{
  "n_kv_head": 2,
  "head_dim": 32,
  "d_mlp": 256,
  "activation": "tanh_gelu",
  "norm_place": "pre",
  "positions": "rope",
  "rope_fraction": 0.5,
  "tie_embeddings": false,
  "init_std_o": 0.0,
  "optimizer": "soap_variant",
  "beta2": 0.98,
  "warmup_steps": 200,
  "schedule": "cos",
  "seq_len": 1024,
  "train_tokens": 158000000
}
Each number is 50 + 15 x the weight over its row's rms, rounded and kept within 0 to 99. Layers, rows and columns count from 0. The size before them is the row's rms in percent of the matrix's.

# layer 4 MLP down (transposed), 256x64, rms 0.346, rows 139-164, columns 0-63
090:62 69 58 69 39 61 67 62 42 63 74 54 66 45 45 36 55 61 57 54 35 41 64 73 66 11 48 56 47 67 55 65 45 56 54 33 87 45 70 39 61 59 51 45 75 67 61 36 40 46 71 16 45 62 57 77 57 24 45 58 52 46 25 46
093:69 43 31 66 49 42 60 45 64 49 47 29 54 38 58 54 48 62 59 68 48 56 57 42 63 80 63 68 43 43 63 39 36 34 42 43 48 43 47 59 36 63 40 74 17 71 37 54 47 46 15 31 50 57 50 73 41 47 72 36 24 99 47 34
089:50 52 34 42 50 20 56 70 77 55 59 52 29 66 55 72 46 37 58 42 75 49 51 56 55 71 52 71 46 54 50 75 29 41 49 75 40 59 77 67 50 42 53 38 38 01 34 43 60 60 35 49 30 50 65 52 73 62 49 45 62 52 71 31
086:38 51 77 25 57 68 59 38 36 38 70 75 42 54 62 44 54 35 45 46 66 68 37 14 37 41 42 25 40 52 55 56 74 39 45 76 75 57 59 34 60 70 57 47 42 87 39 46 47 46 39 41 33 55 68 71 50 32 46 46 74 67 52 60
093:62 45 55 69 50 55 65 54 46 19 63 45 50 38 87 57 58 40 68 47 67 52 67 31 64 67 44 33 58 55 44 09 41 73 52 46 56 24 40 42 33 56 47 36 40 23 60 71 52 59 38 13 55 29 56 60 25 42 52 30 56 55 40 50
090:48 59 47 74 46 39 41 22 78 70 65 32 62 44 51 60 33 54 61 74 44 40 59 42 42 35 48 55 20 90 51 62 64 47 47 46 52 49 56 35 74 68 55 77 27 27 77 61 43 45 70 48 59 40 43 52 56 36 58 49 50 41 41 15
107:46 30 40 49 48 64 38 64 57 54 61 42 83 61 68 43 55 25 66 53 33 51 42 71 41 35 69 38 58 50 52 33 16 51 69 51 52 54 78 46 51 77 21 37 74 59 51 44 53 53 50 47 47 65 74 78 49 52 74 25 44 42 68 24
091:31 34 66 51 13 73 38 69 46 54 64 60 53 54 53 40 40 40 64 53 31 37 54 40 64 83 80 44 46 34 63 49 50 50 36 42 25 45 54 46 47 39 37 70 62 63 47 58 58 49 39 60 46 61 80 19 90 49 49 48 27 40 33 64
125:42 31 59 56 42 49 23 46 54 69 50 40 36 43 47 72 41 70 30 29 60 53 35 55 38 54 37 22 87 35 71 32 47 67 41 65 57 30 59 39 43 73 56 61 64 50 40 48 25 58 67 51 67 73 68 35 57 36 37 28 52 60 82 57
078:74 82 60 34 34 46 51 50 51 29 55 63 52 58 47 55 32 42 53 70 58 63 77 48 34 17 18 46 66 39 46 74 36 62 61 19 30 49 21 39 66 55 51 64 61 31 41 55 62 54 29 49 48 42 55 53 33 48 66 55 35 34 75 47
076:42 25 68 42 07 78 66 47 64 53 56 35 58 60 60 71 44 58 38 32 53 47 47 64 47 54 40 31 61 75 58 38 52 53 53 49 27 28 35 56 43 60 49 54 51 89 48 30 53 48 39 74 56 41 59 73 34 34 59 26 45 67 52 25
093:56 57 57 49 68 66 26 19 60 55 39 60 49 42 29 44 48 56 47 24 35 36 34 19 35 61 57 44 45 44 69 77 30 56 49 43 44 43 61 37 34 62 72 91 52 48 39 31 66 39 59 32 82 45 51 46 47 74 63 36 62 36 67 57
117:37 56 34 66 51 65 40 52 77 47 13 59 44 65 71 59 64 44 47 40 60 32 41 40 38 71 59 87 52 49 30 44 50 69 51 34 45 55 41 55 56 43 59 76 31 49 16 21 67 74 62 51 43 30 50 36 50 34 61 58 37 67 32 43
098:53 32 66 49 58 50 65 44 62 50 37 52 64 43 34 51 38 48 71 28 38 57 43 37 14 29 41 71 50 53 24 42 53 55 56 51 73 29 61 31 41 60 21 37 71 37 80 52 48 69 51 58 63 36 28 75 49 64 58 44 88 37 50 57
085:65 39 63 72 53 48 43 65 35 59 53 56 74 40 61 44 48 33 24 63 55 89 42 73 43 55 40 43 68 28 46 37 54 44 34 24 48 48 61 76 47 48 51 54 54 48 43 55 62 63 66 29 49 50 90 53 51 40 81 41 51 77 80 43
101:58 39 41 59 47 48 47 43 59 55 43 53 56 46 58 73 44 68 65 73 52 43 50 52 84 62 75 42 30 45 38 53 67 54 58 58 37 87 54 10 69 68 34 52 58 22 59 66 55 24 68 48 50 75 32 48 68 24 48 50 43 45 50 25
085:28 38 72 78 61 29 52 50 29 37 34 53 27 55 57 45 62 62 54 46 56 76 31 55 37 50 40 61 48 61 19 48 28 30 53 45 66 48 50 38 50 64 55 66 67 43 54 60 65 66 43 12 55 58 55 58 63 69 48 65 73 59 91 42
106:37 64 29 29 72 24 55 39 24 40 38 65 46 70 53 66 58 45 76 72 50 48 83 84 37 64 44 63 45 48 58 39 52 48 41 40 42 53 37 43 27 37 29 70 58 36 52 44 52 48 51 63 36 39 16 58 67 27 29 45 47 41 38 61
105:53 30 34 65 53 44 46 36 61 66 79 45 59 79 85 63 70 28 50 39 47 55 52 79 68 48 74 43 48 66 25 44 46 55 34 33 60 71 69 56 46 51 38 58 31 46 47 88 66 48 48 50 34 71 60 43 41 49 42 48 40 50 60 81
085:52 68 60 35 56 52 42 45 40 48 65 74 34 40 49 50 52 88 57 42 71 66 67 42 30 20 57 60 32 33 32 35 54 33 41 43 71 77 52 48 38 40 70 56 34 34 36 24 71 37 20 69 61 62 37 58 38 52 35 55 70 49 32 45
079:56 45 56 60 43 53 54 62 28 33 38 63 34 27 70 53 32 57 58 27 45 88 56 45 63 59 54 35 53 45 41 51 51 54 38 54 42 46 74 81 46 49 58 73 34 42 26 62 55 88 57 86 53 42 31 37 31 67 45 29 66 61 60 40
098:39 65 56 53 86 41 78 58 23 34 50 57 63 42 50 31 62 52 51 26 48 58 47 65 50 20 39 61 33 48 49 23 48 28 68 53 77 44 38 66 64 62 50 22 58 50 43 73 71 43 49 49 36 31 49 75 45 49 59 59 44 45 42 16
083:37 61 56 49 88 61 53 39 37 57 62 32 23 27 59 61 38 55 29 47 44 52 55 43 49 48 45 39 32 23 35 40 59 40 47 44 65 48 53 53 62 45 39 52 29 36 28 49 47 60 26 48 15 48 57 11 54 55 65 43 12 61 30 67
093:59 66 45 76 30 55 39 50 52 52 52 27 57 43 47 46 31 76 41 39 46 51 40 56 55 20 58 85 50 63 49 31 35 72 85 47 45 45 52 82 41 60 69 51 52 40 43 80 75 44 36 63 65 71 23 53 37 68 47 45 59 44 65 39
080:74 47 44 43 69 53 74 41 63 45 66 35 68 64 57 41 27 58 67 65 50 52 80 33 62 41 47 63 51 64 47 58 52 62 38 53 64 36 74 53 33 15 50 35 50 46 55 49 53 62 72 09 45 81 54 58 48 45 63 18 62 68 35 61
091:64 91 33 24 55 42 62 37 41 68 54 69 49 23 36 50 63 42 50 65 42 45 55 48 82 28 69 59 50 55 57 39 26 57 41 51 21 42 55 56 61 57 24 44 52 61 53 66 24 32 11 57 57 52 50 53 40 61 46 64 39 45 29 52
# layer 4 MLP up, 256x64, rms 0.223, rows 140-164, columns 0-63
089:40 59 77 51 38 70 43 35 52 32 68 43 53 65 44 31 34 38 49 60 15 39 55 46 81 54 27 47 63 62 54 40 53 48 67 47 32 40 64 18 33 20 44 40 61 66 56 21 49 49 65 76 52 41 71 51 74 49 45 25 49 45 43 37
094:54 31 58 64 37 60 64 32 45 52 55 77 72 45 61 36 56 74 53 47 69 51 56 52 44 50 49 24 24 58 56 56 46 51 71 26 56 43 20 52 41 75 64 34 44 62 54 41 46 28 13 54 45 34 22 54 26 36 46 64 64 79 36 34
102:50 55 15 77 49 43 61 62 58 78 53 26 39 60 54 78 51 44 47 57 39 53 54 61 75 58 44 59 47 57 19 65 56 60 45 54 20 43 67 57 35 36 35 49 36 23 56 50 58 64 80 78 49 56 38 14 47 41 62 71 51 48 57 48
091:39 52 59 25 41 49 57 64 63 30 54 48 59 71 28 46 40 68 55 70 47 40 48 31 57 60 36 55 38 73 34 69 74 66 56 60 28 31 57 55 61 57 50 65 60 65 61 24 67 50 57 55 34 51 37 54 51 03 31 73 75 47 25 43
103:47 68 37 72 85 59 44 45 33 42 74 49 37 48 39 53 57 65 37 41 81 38 50 62 28 50 60 29 61 23 47 57 38 54 61 70 60 57 67 62 43 49 61 46 75 63 67 42 55 58 38 33 49 43 44 01 40 32 32 63 29 60 49 45
097:39 59 41 55 52 61 44 45 37 64 61 51 65 67 58 08 55 42 47 49 45 48 49 58 51 19 34 45 83 44 66 33 41 43 19 16 68 69 58 59 49 73 66 55 30 73 85 45 53 55 54 52 55 60 46 38 40 76 38 46 51 64 29 56
086:64 63 34 42 94 50 37 54 35 31 52 34 39 71 73 70 43 50 40 55 70 47 48 55 18 83 67 54 34 69 40 52 60 60 52 66 68 62 41 31 53 57 38 33 39 22 44 51 52 49 31 46 30 42 51 39 39 62 65 62 44 67 74 63
111:49 42 70 45 20 67 51 62 47 58 43 62 51 71 40 47 51 53 46 19 65 36 49 59 53 75 23 37 44 29 42 15 47 65 22 69 70 49 55 62 57 72 48 54 56 57 47 55 41 39 53 43 54 23 67 52 37 11 51 45 46 72 66 73
097:48 41 43 57 62 68 42 62 57 83 68 50 55 57 53 64 43 67 16 40 40 55 23 34 41 78 73 64 20 53 53 52 71 38 45 60 56 36 92 37 42 66 32 73 50 74 64 31 38 58 44 64 51 59 43 36 46 48 57 46 69 49 43 44
101:47 68 40 71 83 05 23 39 20 42 40 63 34 52 45 31 57 51 40 64 52 45 52 52 38 44 50 64 53 32 31 53 47 58 63 50 70 65 52 46 40 43 37 59 66 06 61 59 48 58 65 27 60 77 39 48 52 57 37 51 45 26 43 57
095:59 56 63 54 52 39 75 51 54 45 78 59 47 51 53 81 58 68 64 74 30 68 60 83 45 72 47 35 24 76 43 34 45 44 38 55 57 35 47 19 48 39 49 42 46 61 58 37 42 62 27 57 34 45 61 48 55 67 49 94 38 46 67 57
109:37 12 35 63 61 40 67 63 40 52 74 40 45 51 54 44 23 39 36 45 59 35 76 50 41 62 25 54 41 58 37 46 31 45 52 35 38 65 53 53 36 52 47 54 33 67 51 73 44 56 36 42 54 44 58 03 80 43 63 48 51 84 48 68
095:66 50 53 58 03 51 57 36 32 22 41 52 36 65 66 33 74 67 72 61 46 56 68 32 25 44 66 45 67 66 54 45 67 59 54 70 77 39 56 31 50 59 64 39 66 69 49 47 37 31 50 60 36 77 41 45 55 52 72 48 65 49 54 31
090:41 67 42 40 47 45 67 40 60 42 50 79 35 55 40 76 45 83 76 48 59 25 57 54 49 38 49 79 18 54 39 47 36 60 61 70 52 64 41 49 58 29 85 41 58 46 47 32 59 40 60 58 51 89 48 51 57 52 27 61 46 48 24 60
106:02 54 30 45 55 60 56 49 77 49 48 50 52 57 49 55 53 64 53 46 37 55 47 55 61 64 48 42 34 48 51 56 29 51 46 43 31 51 09 75 62 81 71 43 42 63 39 57 71 33 54 39 62 30 56 75 41 21 22 55 45 62 49 70
085:52 61 51 45 50 29 44 29 54 52 55 77 64 50 52 42 57 50 36 54 39 56 70 50 34 70 61 41 24 39 74 45 58 38 34 62 71 48 69 91 46 50 44 73 19 66 20 58 63 64 43 56 68 43 81 65 49 37 30 35 51 67 52 66
080:53 53 51 61 15 75 59 36 30 50 65 68 51 46 55 55 23 28 39 65 81 50 35 72 57 44 82 64 72 70 48 43 50 52 75 60 47 38 52 36 17 47 53 50 34 55 42 61 48 47 45 59 49 38 58 87 34 39 43 44 54 22 54 56
098:29 32 79 51 60 29 77 55 53 79 45 55 61 68 77 55 72 61 39 45 60 53 52 59 56 22 43 48 40 48 42 35 68 35 54 43 57 69 74 48 46 34 40 47 43 78 65 50 32 26 47 63 44 77 83 41 38 45 55 50 23 38 64 44
091:32 48 25 77 53 64 52 38 48 19 41 64 43 24 36 50 58 26 53 61 40 29 48 28 36 68 55 39 49 72 62 69 47 57 40 88 35 47 54 46 68 65 49 27 37 50 60 38 47 42 70 61 38 39 59 56 48 31 63 56 07 43 52 51
086:49 42 68 53 54 50 64 44 71 69 79 53 51 67 33 60 61 59 45 72 44 17 61 46 56 43 43 64 55 55 54 62 60 60 68 59 49 61 45 16 52 45 68 14 49 69 56 46 55 28 23 44 45 41 76 74 61 28 63 74 39 25 37 50
099:63 43 32 39 35 55 33 64 25 52 36 53 18 54 47 64 76 16 72 66 29 58 57 63 48 39 66 50 54 49 51 60 46 75 41 52 41 36 62 63 27 23 22 63 17 45 64 43 68 57 61 42 74 50 49 61 48 55 32 46 54 74 55 49
105:64 49 52 51 24 56 45 40 53 21 39 77 46 59 37 28 52 44 64 57 56 35 53 52 42 43 66 50 93 60 65 49 57 44 31 54 43 49 51 50 33 74 42 53 58 60 68 42 43 36 63 65 77 62 34 98 45 41 36 55 74 27 56 33
098:52 53 66 35 39 39 51 31 54 34 79 73 37 33 41 54 40 34 31 64 57 40 44 65 34 66 60 47 28 52 56 58 50 41 32 42 62 43 88 36 52 26 44 45 51 56 55 48 48 60 39 92 21 49 82 39 68 36 68 51 24 46 47 57
088:47 53 26 46 32 55 69 58 57 52 60 45 24 32 40 55 75 31 39 36 34 69 38 47 28 58 37 53 55 39 38 45 50 45 65 57 47 73 31 71 52 63 22 60 48 52 62 59 60 61 67 70 81 34 48 27 79 45 30 75 74 48 56 27
097:28 33 71 54 56 51 43 54 55 56 47 35 34 56 64 32 40 41 65 33 66 33 18 68 25 56 60 68 42 51 41 39 26 33 62 57 71 59 67 70 15 54 58 56 47 43 53 69 60 60 56 34 66 67 54 37 70 45 06 56 63 41 59 52